config = dict(
    num_hidden_layers=16,
    hidden_size=96,
    num_attention_heads=3,
    num_key_value_heads=3,
    head_dim=32,
    intermediate_size=384,
    vocab_size=1024,
    hidden_act='squared_relu',
    norm='rmsnorm',
    norm_place='pre',
    norm_eps=1e-05,
    positions='rope',
    rope_theta=10000.0,
    rope_fraction=0.5,
    qk_norm=False,
    attn_scale=0.177,
    bias='none',
    tie_word_embeddings=False,
    parallel_block=False,
    extras=['local attention windows', 'shifted keys', 'gated attention', 'exclusive self-attention', 'capped logits'],
    init='normal',
    init_std_qkv=0.063,
    init_std_o=0.0,
    init_std_up=0.063,
    init_std_down=0.0,
    optimizer='adamw',
    learning_rate=0.00312,
    beta1=0.9,
    beta2=0.99,
    weight_decay=0.084,
    lr_head=0.0121,
    max_grad_norm=2.0,
    warmup_steps=369,
    schedule='wsd',
    decay_fraction=0.794,
    decay_shape='sqrt',
    final_lr_fraction=0.0,
    batch_tokens=16384,
    max_seq_len=768,
    doc_mask=True,
    train_tokens=98320000,
    max_steps=6001,
    dataset='wikipedia_en',
)
Each number is 128 + 32 x the weight over the matrix's rms, rounded and kept within 0 to 255. Layers, rows and columns count from 0.

# layer 11 attention key, 96x96, rms 0.106, rows 40-76, columns 0-47
[[113 153 199 131 177 108  99 152 130 128 120 136  95 184  97 141  95 119 138 131  85 159 183 119  76 187  39 105 185 121 111 165  32  98  78 141  89 115  77 159 108 125  80 146 136 159 125 103]
 [146 100 114 112 111  97 139  98 171 169 106 142 131 135 176 114 139 141 137 123 122  84  95 136 140 152 134 133 119 125 163  73 142 138 107 137 130 147 133 147 144 128 123 132 154  67  95 103]
 [103 130 124 130 122 137 154 133 144  98 115 118 161  93 159 137  98 110 157  68  93 142 168 110 132  92 143 112 128 110  96  97 108 125 150 109 106 190 126  73 120 137 155  97  70 101 127  89]
 [123 122  90 127 100  55  98 133 123 149 114 113 119 124 121 124 155 140 167  75  94 141 143  67 109 168  97  97 147 166 133 118 114 115 104 115 159  71 117 114 125 161  82 164 148  58 116 150]
 [ 96 140 151 134 171 167 138 120  78 107 122 106  89 106 121 145 110  58  89 214 158 118 125 153 169 126 110 134 152 126 157 128 100 163 143 186 106 151 117  98 146 163 139 107 139 144  82  94]
 [ 88 141 122 128 165 182 151 132 127 101 157 150 157  91 124 128  97 109 125 192 110 132 146 141  81 112 115  93 112 149 157 163 133 154  90 127 110 167  83  54 163 154  94 128 107 144 129 143]
 [147  96 115 165 132 117 106  95  86  94 148 187  88 172 149 135  85  64  91 152 127 140  97 108  80 132 117 122  75 182 134 104  17 164  76 107 148 141 106 105 123 170  92 162 130  95 130 161]
 [164 154 159 126 119 108 125 151 202 179 150 164 161 185 106 109 126 201 151  88 106 114 144 173 110 130 118 170 104 119  89 152 125  88  83 143 150  96  84 124 103  90 136 149 100 146 134 130]
 [174 126 101 118  61 126 139 138 166 135  96 157 168 106 118 173 163  93 104 106 147 125 112 151 121 147 129  60 175  92 107 132 103  80 107  60  99  99 113 113 131  92  92 134 123 160 132 139]
 [137 124 201 132  70 136 138 180 115 118 141 123 116 198 155  90 177 140 142  99 119 140 114 146  51 113 155  82 206 134 102 172 136 204  88  90 170 172 103 147 110 134  69 110  94  83 137 178]
 [101 187 127 159 134 173 138 130  69 147 184 105 123 172 120  92 145 117 126 140 141  88 124 146 129 124 100 103 100  96 163 100 113  79 120 151 162 132 144 159 114 119  92 156 134 141  94 149]
 [137 163 114 122  92 127 133 141  53 158 145 147 126 132 144 112 132 145 162 128 120 140 133  78 140 131  79  75 104 149 158 104 138 137  77 115 139  93 161 159 142 166  72 125 141  61  96  99]
 [143 185  89  82 128 169  92 143  57 135 114 155 124 114 139 136 114 117 126 124 118 165 159  85  77 132  84  87 143 128 139  61  80  83  89  85 135 159 128 126 110 132  98 166  92 129 129 152]
 [ 81 139 116 158  96 148 105 124 131 115 164 154 201  84 136 153 112 124 145 129  93 132 117  82 107 131  82 131  64 156 167 120 121 107 146 147 109 109 145  25 144 141 121 133  75 105 160 132]
 [106 121 150 168 105 103 146 112 134  99 134  76 125 121 161 158 191 135 127 117 141 152 120 103 201 150 126 160 128 131 121 142 138 127  76  87 153 134 132 158 130  87 181 138 179 141 143 112]
 [101 135 183 164 148 151 156 134 160 147 155  78 167  76 124  91 104 153 104 106 106 130 139 167 147 166 119 147 119 131 134 229 148 120 122 176 139 118  99  96 180 120  99  72 126  95 106 112]
 [119  97  98 168 161 117 114 112 110 106 157 119 148  93 116 157 124 118  93 128 170  98 109 139 130 176 131 167 110  97 115 102 138  90 147 105 129 141  89  82 157  72 160 148 146 166 123 164]
 [132 141 137 187  78 132  99 128 137 156 156 116 173 139 115 113 133  94 118 170 124 108  83 133 179  98  99  92 115 155 162  95 163 145 134 172 125  69 144 119 124 120 150  93 107  91 128 113]
 [168  81 135  95 111  65 108 104 150 146 108  90 105 170  87 164 111  88 117 120 158 101 120 103 142 138 132 157 175 129 124  85 105 179 175 168 136 122 141 132 114 174 126 152 166 139 167 146]
 [160 147  64 107 111 162 105 111  77 150 127 162 109 100  86 156  66 127 113 124 172 151 122 129 118 147 156  91 162 106 157 131 133 149 169  93  94  80 126 107 168 128 128 152 103 145 115 149]
 [131 125 177  84 138 125 122 140 163 128 121 185 157 158  69 131 104 143 154 133 202 125 149 162 131 121 116  75 137 137 159 189 125 133 133 111 179 104 170 117 129 170 116  54 145  96 163 107]
 [ 91 162  94 142 105 170 114 157  71 102 133  95 132  38 158 144 120 121 167 148  89 153 137 111 127 106  97 102 160 131 149 138 123 132 127 113 111 160 130  97 163 113 101 174 124 108 112 165]
 [107 132  87 119 128 210 196 120  60  70 142 159 178  84 102 111 128  76 122 151 134 182  97 137 154 117 106 103  91 159 175  87 112 141 101  65 151 137 129  60 138 123 130 143 148 133  85  99]
 [113 202 120 152 106 153 142 164 106 121 134  89 141 139 181 156 136 107 149  94 192  66 155 152 237 160  97 100 141 108 149 105  97  75 144 102 162 149 106 152 117 109 120 148 100 121  96 130]
 [120 148 123 137 156 105 139 191 147 184 173 151 211 156 150 185 173 143 125 146 159 121  86 164 165 143 145 142 122 143 136 126 125 133 148 116  94 102 129 112 124 184 121 102 118 141 125 168]
 [126 114 123 114 152 169 182  90 123 156 117 102 152  89 123 133 134 147 113 161 157 142  88 165 128 125 103 136 101 121  97 102 183 162 105  72 135 111 180 138 141 115 176 144 119 165 120 138]
 [118 135 113 139 167 150  77 125 106  58  72  93 121  81  62  84  81 135 164  81 121 129 121 108  86 100  98 117 139  96 106  92 115 123 163  79 132 133 114 196 113  75 123 130 143 128 139 123]
 [181 145 131 113 124 130 129  97 144  86 129  84 102 174 118 118  94 137 165 123  95 174 148  73 111 118 104  98 164 125 137 121 156  76 143 148 133 148  98 139 125 124 127 155 154 133 121  96]
 [156 144 139 163  78  85 122 164 104  42 157  74  80 103 184  86  88 135 180 102  85 151 172  94 119 136 109 177 168  84  78 127 139  64 123 214  93 153  97 193  92 126 142 227 181  83  94  69]
 [160 111 104 113 103 154 137 119 162 117 113 112 103 156 135 122 119 138 118 157 129 142 143 182 135 125 130 103 141 128 130 104 155 111 153 132 132 163 120  89 167 128 100 120 134 117 118 124]
 [ 81 130 126 131 163 115 121 126  98 157 125 182 143  98 144 134 154 120 102 115 158  78 103 148 119 140 142 134 116 141 125 141 110 157 107 132 121 107 139 102 123 138 123 114 123 128 156 151]
 [132 106 255 179 149  25  68 119 118   0  86  62  68 214  72 139  63 122 150  84  72 221 130  53  27 170  48 149 197 100  72 159  77   9 190 194 121 208  30 182 103 115 138 212 138  97 167  46]
 [178 169 185 160 109 119 137 170 131  61  69 174  65 108 139  93  46 175  88 129 113 193 154  88  74 148 121 153 181 128  96 128 122 112 206 143 141  59 161 132 121 127  96 115 246 127 150  67]
 [125 161  94 108 118 140 167 130 112 186 179 128 163 119 139 140 141 138 181 142 118  92 118 156 182  67 134 145 134 162  95  97 173 147 117  93 144 111 129 111 157 102 128  81 140 138 127 149]
 [165 157  82  84 104  67 173 169 153 154  93 109 148 187 160 182 131 141 184 146 128 112 129 150 228 136  73 134  73 115 188 114 146 110  79 155  96 176 222  75 174 164 152 135 142 110  89 136]
 [121 146 220 149  84 110 133  82 116  88 138  90  81 202 141 146  90 150 107 130  92 153 116 143 120 100 146  84 138 108 149 168  96 105 142 148 162  94 117 161 127  93 138 177 122 159 187  81]
 [123 150 103 115  68 128 140 164 150 157 151 175 116 134 117 176  95 167 144 136 185 114 135 152 167 116 166  88  62 133 154 137 163 102 110 104 119 110 167 128 166 155  91 162  67 165  97 176]]
# layer 11 attention query, 96x96, rms 0.104, rows 41-77, columns 0-47
[[141 109 161  95 120  96 193 140 175 129 138 105 158 104 155 156 127 148 170  75 128 149 155 133 116 225  98 197 155 157 132  86 191 110 110 153 130 150 107 125 120 171 159 152 149 101 141 100]
 [ 93 131  76 155 146  94 173 131 115 119 109 175 160  94  90 113 119 120 135 142 150 160 111 164 158  75 122 102 140 116 138 122  86 116  80  59 121 168  63  98  83 126 128  92  91 169 102 109]
 [154 159 111 162  84 133 132 159 157 123 146 119 115 104 148 134 156  81 111 112 124 119 177  97  89 184 122 150 146 172 142 102 190 116 153 113 141 126 164  91 115 179 194 156 132 117 162 155]
 [ 94 139 146 133 170 134 123  87 103 152 117 117 131 107 111 145 117 111 154 142 155 173 138 119 120  63 123  97 173 135 149 144  97 148 150 156 114 185 114 110 124 133 112  73 129 120  83  88]
 [ 83 158  77  94 144 156  74 137 123 110 103 151 108 119 140 102 122 160 125 173 179 130  96 137  84  74 140 104 131  76 128 138  82  99 106 175 138 147 150 125 143  99 130 139  78 113 115 114]
 [189 229 137  75 124 165 112  93 200  45 129 133  56 115 145 144 127  77 105 211 154  88 184 116 123 168 157 117  97 178 113 112  97 145 115 151 158 149 123  56 145  84 132 133 105  96 191 162]
 [165  82 120 132  73  81 132 147 170 129 118 172 184 129 118 107 154 189  96 151 114  81 129 139 149 198  71 135  83 114  64 111 146 153 108 170 145  94 121 148 159 148 169 146 134  96 100 154]
 [159 103 110 101 144 142 123 158 111 113 120 202 154 142 171  44 140 123 119 131 153 107 119 144 120 122 103 134 117 153 153 144 162  76 139 112  90 112 138 108 163 118 137 167 144 146 170 156]
 [137  69 125 155 186 179  97 173 172 108 123 160 133 157 139 178 131  58 146 161 126 110 105 172  88 114 107  60  80 118 128 143 139 102  84 116 220 207 108 121 126 135 110  95 181 133 193 185]
 [ 97  88 131 143 128 140  37 118  78 101 169 123  99 145 119 117 204 113 138 130 137 134 109 122 132 128 110 113 109 120 105 137  93  96 178 174 197 121 150 179  54 167 125 120 130  92 101  99]
 [156 161 103 156  90 158 121 176  89 123 100 138 102 105 142 142 167 115 122 139 133 120 153 111 116 155  70 148 156 147  99  90 141 114 108 108 135 138 158 138  93 166 149 157 147 106 141 142]
 [127 150  92 118 117 159 117 166  64 108 132 100 141  73 142 109 144 123 130 135 117 133 185 122 130  84 107 145 121 121  88  88 128  78 163  54 155 139 161 141  71 129  99 121  93 166 116 113]
 [110 176 112 155  88 144 142 158 105  94  95 171 115 114 121 133 164 176  70 165 160 140  96 127 140 118 112 159 136 119 146 120 148 114 153 131 135 102 121 100  72  58 168 127  69 110  89 118]
 [109 142 147 174 156 146 149 138 159 134 146 154  88 162 142 161 117 106 139 110  75 167  91 103 114 147 101 123 162 157 146 124 178 170 101  77  95 122 124 152 122  63 149 149 148 174 129 172]
 [120 135 107 143  84 122  78 126 146 129 118 123 125 113 123  75 108 139 131 109 161 149  64 100 165 144 116  83 125  72 132 131 155  65 103 205 181 142 170 150 142 161 152  96 106  72 104 145]
 [ 86 111 175 137 136 107 137 134 105 135 143 142 140 152 106  77  93 147  98  97 152 116 104 122 152 151 184 148 137 120 125 175 154 116 160 168  96 108 144 130 121  92 140 126  83 130 155 129]
 [121 135 117 129  82 148 183 128 156 146 118 140 132 139 119 120 156  78  84 144 102 120  80 119 177 102  75 161 166 171 168 152 125 144 139 153 145 101 141 120  89 133 169 144 134  92 100 162]
 [131 123 207 113 101 110 161 136 138 158 145 100 162 163 136 194  84 100  86 138 131  92 143 140 153 128 133 103 122 185 170  79 137 170 105 137 106 129 111  95 156 114 138 137 170 152 194 160]
 [132 113 105  42 137 138 113 144  67 103 119 132 143 121  90  89 165  85 119 133 217  93 140 117 142 148 173 161  98 101 119 122  99  95 154 121  94 168 174 100 150 148 129 142 128 138 127 122]
 [199 116 186 121 110  90 114 125 125 134 141 167 130 154 155 169 103 113 122 142 150 107 106 122 145 118  90  57 114 103 171  84 146  99 127  62  71 183 139 138 153  80 138 146 159 161  86 121]
 [ 45 142  96 156 137 143 121 163  77 123  92 137 118 101 100 122 157  56 137 124 142 169 126 140  93  74 138 123 146  83 100 160 131  79 141 139 162 156 143 158  80 119 138 111 107 156 113 120]
 [112 167  83 141 150 192 124 157  90  93  60 119 125  93  73  46 113 112 146 147 134 174  64 132 105  47 132 121 148  94 132 161 152  83 117 109 107 144 123 123  52  94 157 107 124 164  94  72]
 [130 118 167 156 149 143  66 164  92 126 134 199 114 106 130 156 122  69 153 109  71 128 140 150 145 134 124  90 176 119 148 105 101  65 166 136 156 140 129 176 105 146 145  98  91  97  58 101]
 [103  47  64  98 111 206 113 154 111 148 126 187  83  42 178 110  79  83  83 172 162 108  93 182 143 151 147 135  19 134  69 131 198 143 130  69 135 103 185  75 137 113 155  80  82 129 112 182]
 [141  90 139 153  79  95 118 114 147 142 177 151  93 132 125 130 150  85 103  92 131 142 195  68 115 104 132 170 113 141 167 126 109 110 167 142 115 149 116 111 167 109  92 124 109 135  93 144]
 [144  93 123 167 101 114  77 105 121 120 126 165 132 130 100 123 158  98 141  90  76 116 157 109 120 138 127 140 123 129 144 148 145 128 143 138 137 155 121 134 155  72 101 101 121 129  99 128]
 [143 152 152 139 136  87 113 162  94  85 116 116 106 186 130 152 140 124 161 109 106 168 185  71  94 150  79  75 158 115 106 143  72 105 157 169 134  85  73 144 123 169  91 164 172  97 165  93]
 [112 126 162 150 104 128 104 135  97 144 100 165 144 119 167 124 144 122 151 138 141 158 110  79 139 159 128 109 118 207 130 147 111  90 125 123 126 163 112 111 108 124  60 118 120  73 100  96]
 [118 120 150 167 111 104 121 153 157 110 139 134 150 180  81 178  58 145 148 154  86 209 159 115 122 131 124  58 190  97  71 162  63 102 157 132 107  63 121 173  95 144  98 180 202 144 133 128]
 [181 146  91  76  98 247 168  97 133 192 137 121 174  89 151  77 156 121 154 158 184  96 105 208 190 119 181 116  58 186 149 105 184 169 112 107 120 138 192 126 125 102 136  59  77 144  53 165]
 [116 130 168 167 107  82 130 126 154 105 111 133 113 160  91 143  93 142 143 105  81 160 152 123 104 154 129 105 152 106  71 165  72  85 151 140  97  78 102 148 114 129 100 134 179 103 146  99]
 [136  94 147 125 119 153  76 173  67 113 104 125 162 110 145 143 132  41  90 134  96 164 166  70 111 108 106 111 173 163 136 166 155 144 151 135 188 140 173 103  47 120 140 208  64 104 124 173]
 [108 131 161 175 124 107  77 158 177  70 108 158 112 135 137 208  84  85 127  91  95 233 144  77 156 134  73 172 162  95  92 171 152  84 157 157 228  85  73 131 135 181 163 163 149 158  89  94]
 [174 105 154  66  66 160  46 158  96 153 109 158  78 134 156  90 126 202 150 111 113 140 117 133 147 149  66 154 127 135 104 114 119 140 143 148 143  42 125 102 166 194  98 173 152  65 158 122]
 [113 132 133 123 182 114  52 130 138 163 180 138  92 136 181 110 110  76 144  83 160  87  61 135 131 115 110 114  81  59 153  81  98 131 133 113 114 153 138  34 125 137 115  98 143 153 101 163]
 [122  64  97  97  95 123  80 168 139 114 113 122 100 143 151 128 162 131  79 126 175 119 105 162  74 207  84 136 148 126 103 159 124 112 112 129  63 150 155 130 114 189 144 174 170 165 156 152]
 [166 128 107 152 143 173 164 110  82 143 169 142 104  76 105   2 203  94 214 159 138 163  58 188  88 156 116 134 163 103  65 125 183  99  95 117 123 186 147 131 157 152 109 108 142 146  67 147]]
# layer 11 attention value, 96x96, rms 0.0916, rows 32-63, columns 0-47
[[102 181 119 105 143 127 105  89 136 129 112  86 151 103 167 132 160 123  82 150 136 140 115 114  80 137  99 176 136 122 103  97 134 134 165  26  90 138 144  93 159  54 134 196 137 170 154 125]
 [ 72 101  86  90 128  70 135 179 132 150 143 105 159 157 182  75 131 125 155 106 157 123 164 129 161 133 124 111 131 146 116 102 174 103 111 151 129  93 159 166 128 209 152  72 130 111  54 128]
 [147 147 185 113 102 162 158 158 115 153 111  80 131 123 159 114 175 202 178 137  79 125 161  92 106 144 153 128 119 163 129 100 131  92 120 119 167 139 146 196 134 178 120 124 104 165 116 139]
 [140 126 123 125 133 152 118 121 172 101 114 137 116 121 140 123 124 172 136 155 116 153  85 162 150 124 138 186 142 163 103 179 112 124 116  91  88 237 112 103 109  96 100 145 114  79 153 109]
 [108 192 153 133 151 134 126 158 158 105 134 108 129 144 126 133 101 141 173 154  74 126  94 121  88 135 159 143 101 105 140 178  83 138 135 124 117 112  98  95 117 134 100 114 144 175 150  84]
 [128 151 140 125 112  81  44 177 199 118 154 111 165  94 169 149 113 121 176 120 146 107 168 137 131 142 105 147 157  84  89 108 130 122 128 124  46 127 149 168 101 152 122 149 106 132  79 147]
 [113 142 137 180 168 112 130 165 123 129 183 107 171 109 151  97 114 112 146 144 119 130 126  85 121 133 177 129 142 131 170 116  91 166 209 177 127 151 152  80 111 151 117 143 158 104 125  90]
 [154 135 163 165  79 111 160 103 148 107 158 171 115 178 124 142 132 145  75 127 123 100 126  89 149 182 131 114 121 125 132 163 133 133 117 126 109 110  78 110 110 104 191  98  77 134 166 160]
 [104  59  96 121 137 133  90 124 157 150 137 103 156  62 103 121 125 111 131 132 132 122 108 146 125 150  96 135 119 102 133  74 111 150  97 111 113 153 102 174 141 108  59 163 123 142 110 118]
 [110 137 127 105 144 152 101 155 133 104 185 112 138 102 114 145  87  80 142 186 127 121  92 136  87  93 106  97 124 100 114  95 118 155 101 164  99 174 117 105 112 172 110 198 102 140  93 116]
 [165 176  99 148  76 143 140 171 134 116 127 166 109 157 114 153 168  68 103 128 106 153 125 157 159 120 122  95 152 145 103 134  72 106 130 124 112 134 121 160 174 149 123  54 105  92 128 113]
 [ 75  80 117 118 100 140 109  74 156 145 126 162 113 112 133  89 178 130 180 149 120 138 134 124 171 106 160 143 157  94 168  94 125 104 158 146  68 106  98 162 100  65 128 142 111 121 189 169]
 [139 110 134  77 144 129  50 142 171 136 137 116 134 117 107  98 102 138 153  75 176 145  79  74 170 111 142 151 137 115 180  89 102 119 126 113 115 105 154  89  98 157 167 143 140 100 122 118]
 [ 94  89  93 108 216 190 110 121  91 122 171 154 118 137 166 169 135  65 131 105 133 135 214 123 144 129 136  90 145 153 139  38 136 143 127 106  78 157 112 130  63 190  98 164 154 108 139  96]
 [ 78 143 136  86 132  93  89 136 101 139 161 119 136 114 172  80 173 100 136  78 137 129 185 130 138 104 136 126 126 100  98  41 160 147 142 144 138 122 159 145 157 152 124 153 119 177 124 130]
 [144  95 151 115 115 204 150 133  78 115 100 144 125 137 129 163 109  92 135 109 129  68 172 106  88 103 141  91 143 100 123 107 127 124  89 187 169  89 113 141 157 126 135 176 106 217 108  83]
 [165 119 126  76 133 134  95 180 202 161 122 100  87 132 102 107 131 188 127 127 155  92 140 124 180 159 162 119 125 173 134 100 214  91 115 154  79 166 149 125 126 173 166  61 201  73 111  87]
 [ 87 122  87  93 124  75  38 104 140 151 167  74 153  90 143 126 124 163 229 113 156 121  63 156 114 137 155 192 130  89 177 101 156 105 103 176 160 139 173 134 104  95 186 219 160 142  98 203]
 [162 123 128 105 129 144 174  81 123 102  93 181  43 149  46 135  72 122 106 120 144 135  85 140 152  94 139 159 121 130  94 162 156 139 129 134 144 191 123  73 106 108 116  73 130  84 171 117]
 [119 112  90 102 165 138  95 102 170 136 156  84 102  82 141 105 108 165 124 106 145 143 135 147 127 162 163 152 158 109  99 111 154 187  97 108 125 108 161 126 136  55 106 168 109  99 131 167]
 [123 181 141 101 149  88  62 131 186 151 104 156 163 147 183  95 150 190 161 149 161 112 112 156 113 108 118 140  97  51 102 105 120 125 135 174 103 131  98 146 140 153 216 166 131 128 107 159]
 [112 136  92 126 176 108 125 147 102 163 116 112 137 152 150 193 123 115 208  78 122 117 159 141 155 139 137 106 166 141 100 129 104 108 100 138 129 102 144 136  66 181 184 134 111 110 113 104]
 [ 89 135 139 100 111  67  85 101 136 123 142  85 163 134 134 136 129 119 154 113  99 131 204 122 110 135 109 131 120 135 182 133 121 104 129 140 131  82 148 126 141 152 100 128 135 135 121 146]
 [118 110 113 116 130  83 143 173 116 120 117 139 120 145 195 105 142 129 116 109 156 120 190 101 122 145 157  94 122  90 139  72 100 126 119 120 131 141 134 149 164 164 136 104 165 150  76  71]
 [113  39 128 181 145 100 123  87 136 168 137 119 109  94 163 116 164 119 145 171 102 130 105 113 135 163 134  92 123 129 124 143 151 157 109 134  98 135 120 163 161  98 139 133  81 182 157 116]
 [159 160 128 164 103 175 104  66 133  82  95  93 144 102  85 227  99  96 138 128 118 126 156 159 132 157 121 146 121 162 128 137 102 114 151 179 139 145 149 131 124  98  65 150 106 122 124 134]
 [140 145 169 146 103 125 109 132  77 131 131 130 123 124  75 215 149 121 129 121 126 120  92 118 134 145 122 208 130 131 132 122 125 120 146 106 133 138  83 131 131  83 135 149 135 165 210 111]
 [105 142 127 158 138 149 113 123 116 130  98 109  85 137 103  99 147 148  64 105  73 154 145 149 106 135 101 151 150 148 138 175 133 174 149 143 103  56 151  92  89  92 131 118 143 152  74 111]
 [148  66  98 128 138 155  83 170 157 172 136 135 161 122 199  93 141  75 159 122 115 118 200 109 151 104 131 123 124 145 135  53  74 125 172 110  80 127  92 134 138 186 114 127 139 150  86 114]
 [ 84 122 140  85 151 158 140 139  93 113 112  87 159 120 173 107 144 102 156 119 161 139 143 102 116 131  61 109 130 133 170  89 115 121 106 174 113  95 141 110  87 167 139 121 149 208  82 106]
 [187 125 135  94  87 164 110 130 156 108  83 106  79 139 101 161 102 105 199 129 139 145 113 175 126 153 135 160 101 163 136 143 127 137 128 166 123 174 115 111 156 160 150  77 139 136 108 112]
 [103 132 113  78 160 142 139 158 222 109 103 106 159  86 124 109  95 147 185  15 153 142 114 129 109 136 186 113 115  46 140 124  74 118 116 140 176 105 172 175 149 195 103 157  97 163 112 126]]
# layer 11 attention output (transposed), 96x96, rms 0.0889, rows 32-63, columns 0-47
[[150 120 133 138 110 109 129 167 134  86 147 135 173 108 104 150 116 123 200 127 145 162 119  90 100 148 113 157 121 120 140  85 150 144 144 101 132 155 153 142 136 152 114 135 174 131 153 150]
 [100 177  70  87 147  87  70 146 125 227 152 131 125  69 118  99 182 134 182 136 116 126 118 121 132 148 219  94 142  68 142 121 146 137 121 129  97  73 116 151 129 145 130 121 129 131  71  78]
 [169 151 132 112 167 124 134 124 125 148 126 134 118 108 118 123 134 154 104  92 197  58 136  95 139 160 116 136 118 214 156 143 153 109 134 138 118 112 145 156 172 118 157  70 216 150 142 126]
 [177 111 136 193 116 107 165 104  99 125 110 153 122 146 145 159 143  95 151 137 157 119  95 103 139 102 183 132 119 132 147  59  99 116 122 154 116 186  91 129 126 111 101 181 117  67 136 140]
 [129 133 138 167 120 132 152 183 154  73  92  99 122 101 137 138 115  63 134 181 173 141 117 114 100  82 155 107 162 100 147  90 115 187 120 152 100 189 155 108 114 150  98 137  70 125 133 172]
 [116 171  84 110 142  65  51 151  88  92 110 120 131  75 164 140 128 151 176 129 108 115 131 145  90 102 159 146 125 111  96 146 125 133 114 124 149 189 170 168 114 130 128 123 185 156  85 154]
 [115 126 112 140 174 117 101 245 135 129 114 111 144  40 119 158 167 172 142 179 160 117 151 163 111  88  95  95 181  79 113 122 152  96 154   6 100 173 191  97 169 138 112 146 111 162 112 123]
 [153 126 148 105 132  98 166 106 159 147 107 130  94 142 164 201 103 116 126 108 101 239 137 104 127 157 139 164 146 127 100 148  62 112 173 148 138 129 101 120 120  97 151 103 135 128  98 173]
 [117  97 126 125 104 157  89 118  61 107 182 109 109 143 157 111 168 131 184 113 111 118 126 155 121 120  96 134 146 124 122 100 163 157  71 103 134 167  68 137 118 150 144 141 162 120  78 116]
 [110 135 148 118 134 118 114 199  74  92 152 126 125 126 103  96 121 170 141 179 108  77 174 153  86 127  48 110 150  76 113 127 165 162 131 116 120 120 160  92 169 119 135 179 153 142 133 133]
 [134 109 119 136  86 150 148 141 115 114  83  87 141 191 100 136 183 110 126 139 163 118  77  70 192 170 152 148  86  81 117 163  98 111 169 159  93  89 131 131  75  82  98 124 144  89 137 132]
 [109  17 123 104 117 130 135 126  75 200 145  79 116  75 161 177 192 122 100  88 141 141  99  88 115 137 142 107 115 125 132 115 107 172 127 155 128 106 104 105 145 127 129 132  78 117  96 131]
 [114 101  90 104  79 128 170 109  89 185 144 125 116 153 141 147 115 131 135 141 136 147 107 173  95 117 143  84 140  85 121 161  87 163 144 144 158 118 134 135 137 153 154 127  96 181 122 158]
 [156 148 148  78 132  91 114 163  89 152 162 128 107 103 169 134 184 144 131 128 119  96 116  98 121 139 124  93 166  88 154 120 151 127 109  91 128 114 152 151 142 130 106 151 129 152 114  57]
 [ 73 200  77  82 157  81  32 136 114 121 180 135 166   0 113  65 141 178 183 146 136  89 139 144 145 101 169 119 145 121 170  89  94 139 172  70 163  97 186 162 121 156 116 125 162 121  84 129]
 [148 133 179 124 108 171 161 126 130  70 108  93 106 176 163  89  42 170 125 134 124 107  89 139 121 132  27 143 144 121 141 173 124 141  85 145 194  90 113  90 113 114  76  93 165 115 165 122]
 [120 128  90 107 165 139  90 113  79 179  94 164  74 135 110 115 133 115 116 127  90  96 120 116 102 155 187 104 137 138 104 156 153 104 147 154 121 121 110 145 176 121 172 140 122 118 160 133]
 [114 105 105 101 169 132 106  93 152 170 124 135 158 106 153 146 119 161 108 159  68 122 145 166 103  83 137 137 100 143 144 103  66 151  73  98 162 100 107 128 168 161 140 159  89 139  70 144]
 [148  81 175 141 117 200 213  64 134 103  61 132 100 198  42 112  77 117 102  99 122 154 150 114 133 136 123 122 107 158  61 110 106 104 151 171 132 103  98 111 148  92 147 162  70 101 181 160]
 [108 136 133 154 111 132  70  93 118 107 177 159 153  97 144 163 127 176 110 116 148 103 106 154  89 129 149 165 120 109 132 112 171 150 134  93 154 155 103  97 115 136 162 131 148 133 176 144]
 [130 176  68 146 104  76  88 108 183 184 132 156 130  91 121 155  89 135 190 161  79 109 126 156 174 125 186 130  96 115 156 152  45 125 114 120 138  97 169 158 117 160 127 116  89 132  70 137]
 [146 108 109  85 101 116 145 125 129 169  81 133 124 137 133 134 151 186 128 109 143 104  96  74 173 147 152 156 133 104 129 157 209 112  92 112 142 115 143 140  97 127 135 118  87 169  75 104]
 [121 145  82  85 172 129 109 168 181 120 127 127 141  70 158 119 152  99 107 134 144 133 174  81 102  66 142  78 125 169 134 140 129 134 110 144 142 113 153 153 124 162 159  82 121 144  74  91]
 [ 89 169 113 142 137 111 109 165 110  91 132  81 148  94 120  68  85 153 146 111 176 106 123 149 133  95 109  94 144  73 109 179 155  61 110 137 123 106 168 131 145 107 168 113 167 164 147 119]
 [123  45 159 120 101  45 117 113  71 141 144 122 106 121 142 138 134 124 192 133 115 157 147 121 185 128 140 130 140 155 128 108 144 143 161  84 116 104 113 123 177  92 139 100 103  95  80 153]
 [173 117 160 136 112 185 152 119 151  45  60 121 162 148 147 165 151 124 104 127 141 128 125  89 177 103 115 150 105 167 120 146 116  69 116 125 181 190 121  97  85  99  93 142 131 122 140 158]
 [168  85 151 128 124 149 179 137 105 124  98 101 128 185 146 152 114 127 158 102 147 146 118  96 135 158  98 173 127 149 107 122 118 127 121 149 150 169 100 135 103 112 114 142 142 119  86 148]
 [119  74 124 101  77 108 137 151 131  70 106 141 138 104 140 136 157 120 100  97 107 142 153  85 103 138 134 190 192 185 127  92 168 201 129  91 178 163 127 157 102 168  84 114 157 128 167 117]
 [113 198  97 134 105  82  94 136 103 120 156 126  98 114 141 117 154  98 185 142 179 106  61 141 148  78 148  82 145  94 190 151 102 119 100 134 117 118 141 116 107  94  92  79 132 123  78 118]
 [175 117 157 124  80 131 151 153 136 115 140  58 139 119 113 111 123 120 160  49  84 118 156 143  87 125 117 146 172  78 119 120 111 176  53 154 138  92 133 103 157 180  69 126 157 120  92  93]
 [151 109  99 183 142 140 148 138 131  74  43  72 126 196  85 145 110 110 116 118 148 107 120 116 151  94 156 137 125 138  68 106  51 142 104 149 160 108 125 110 124 121 122 122  93  83 103 194]
 [119 158 102  63 139 170 111 112 121  87 113  95 150  82 109 141  93 145 130 125 164 104  80 153 123 129 113  97 138  95 107 124 116 164 124 139 149 120 166 194 152 157 126 128 101 200 123 157]]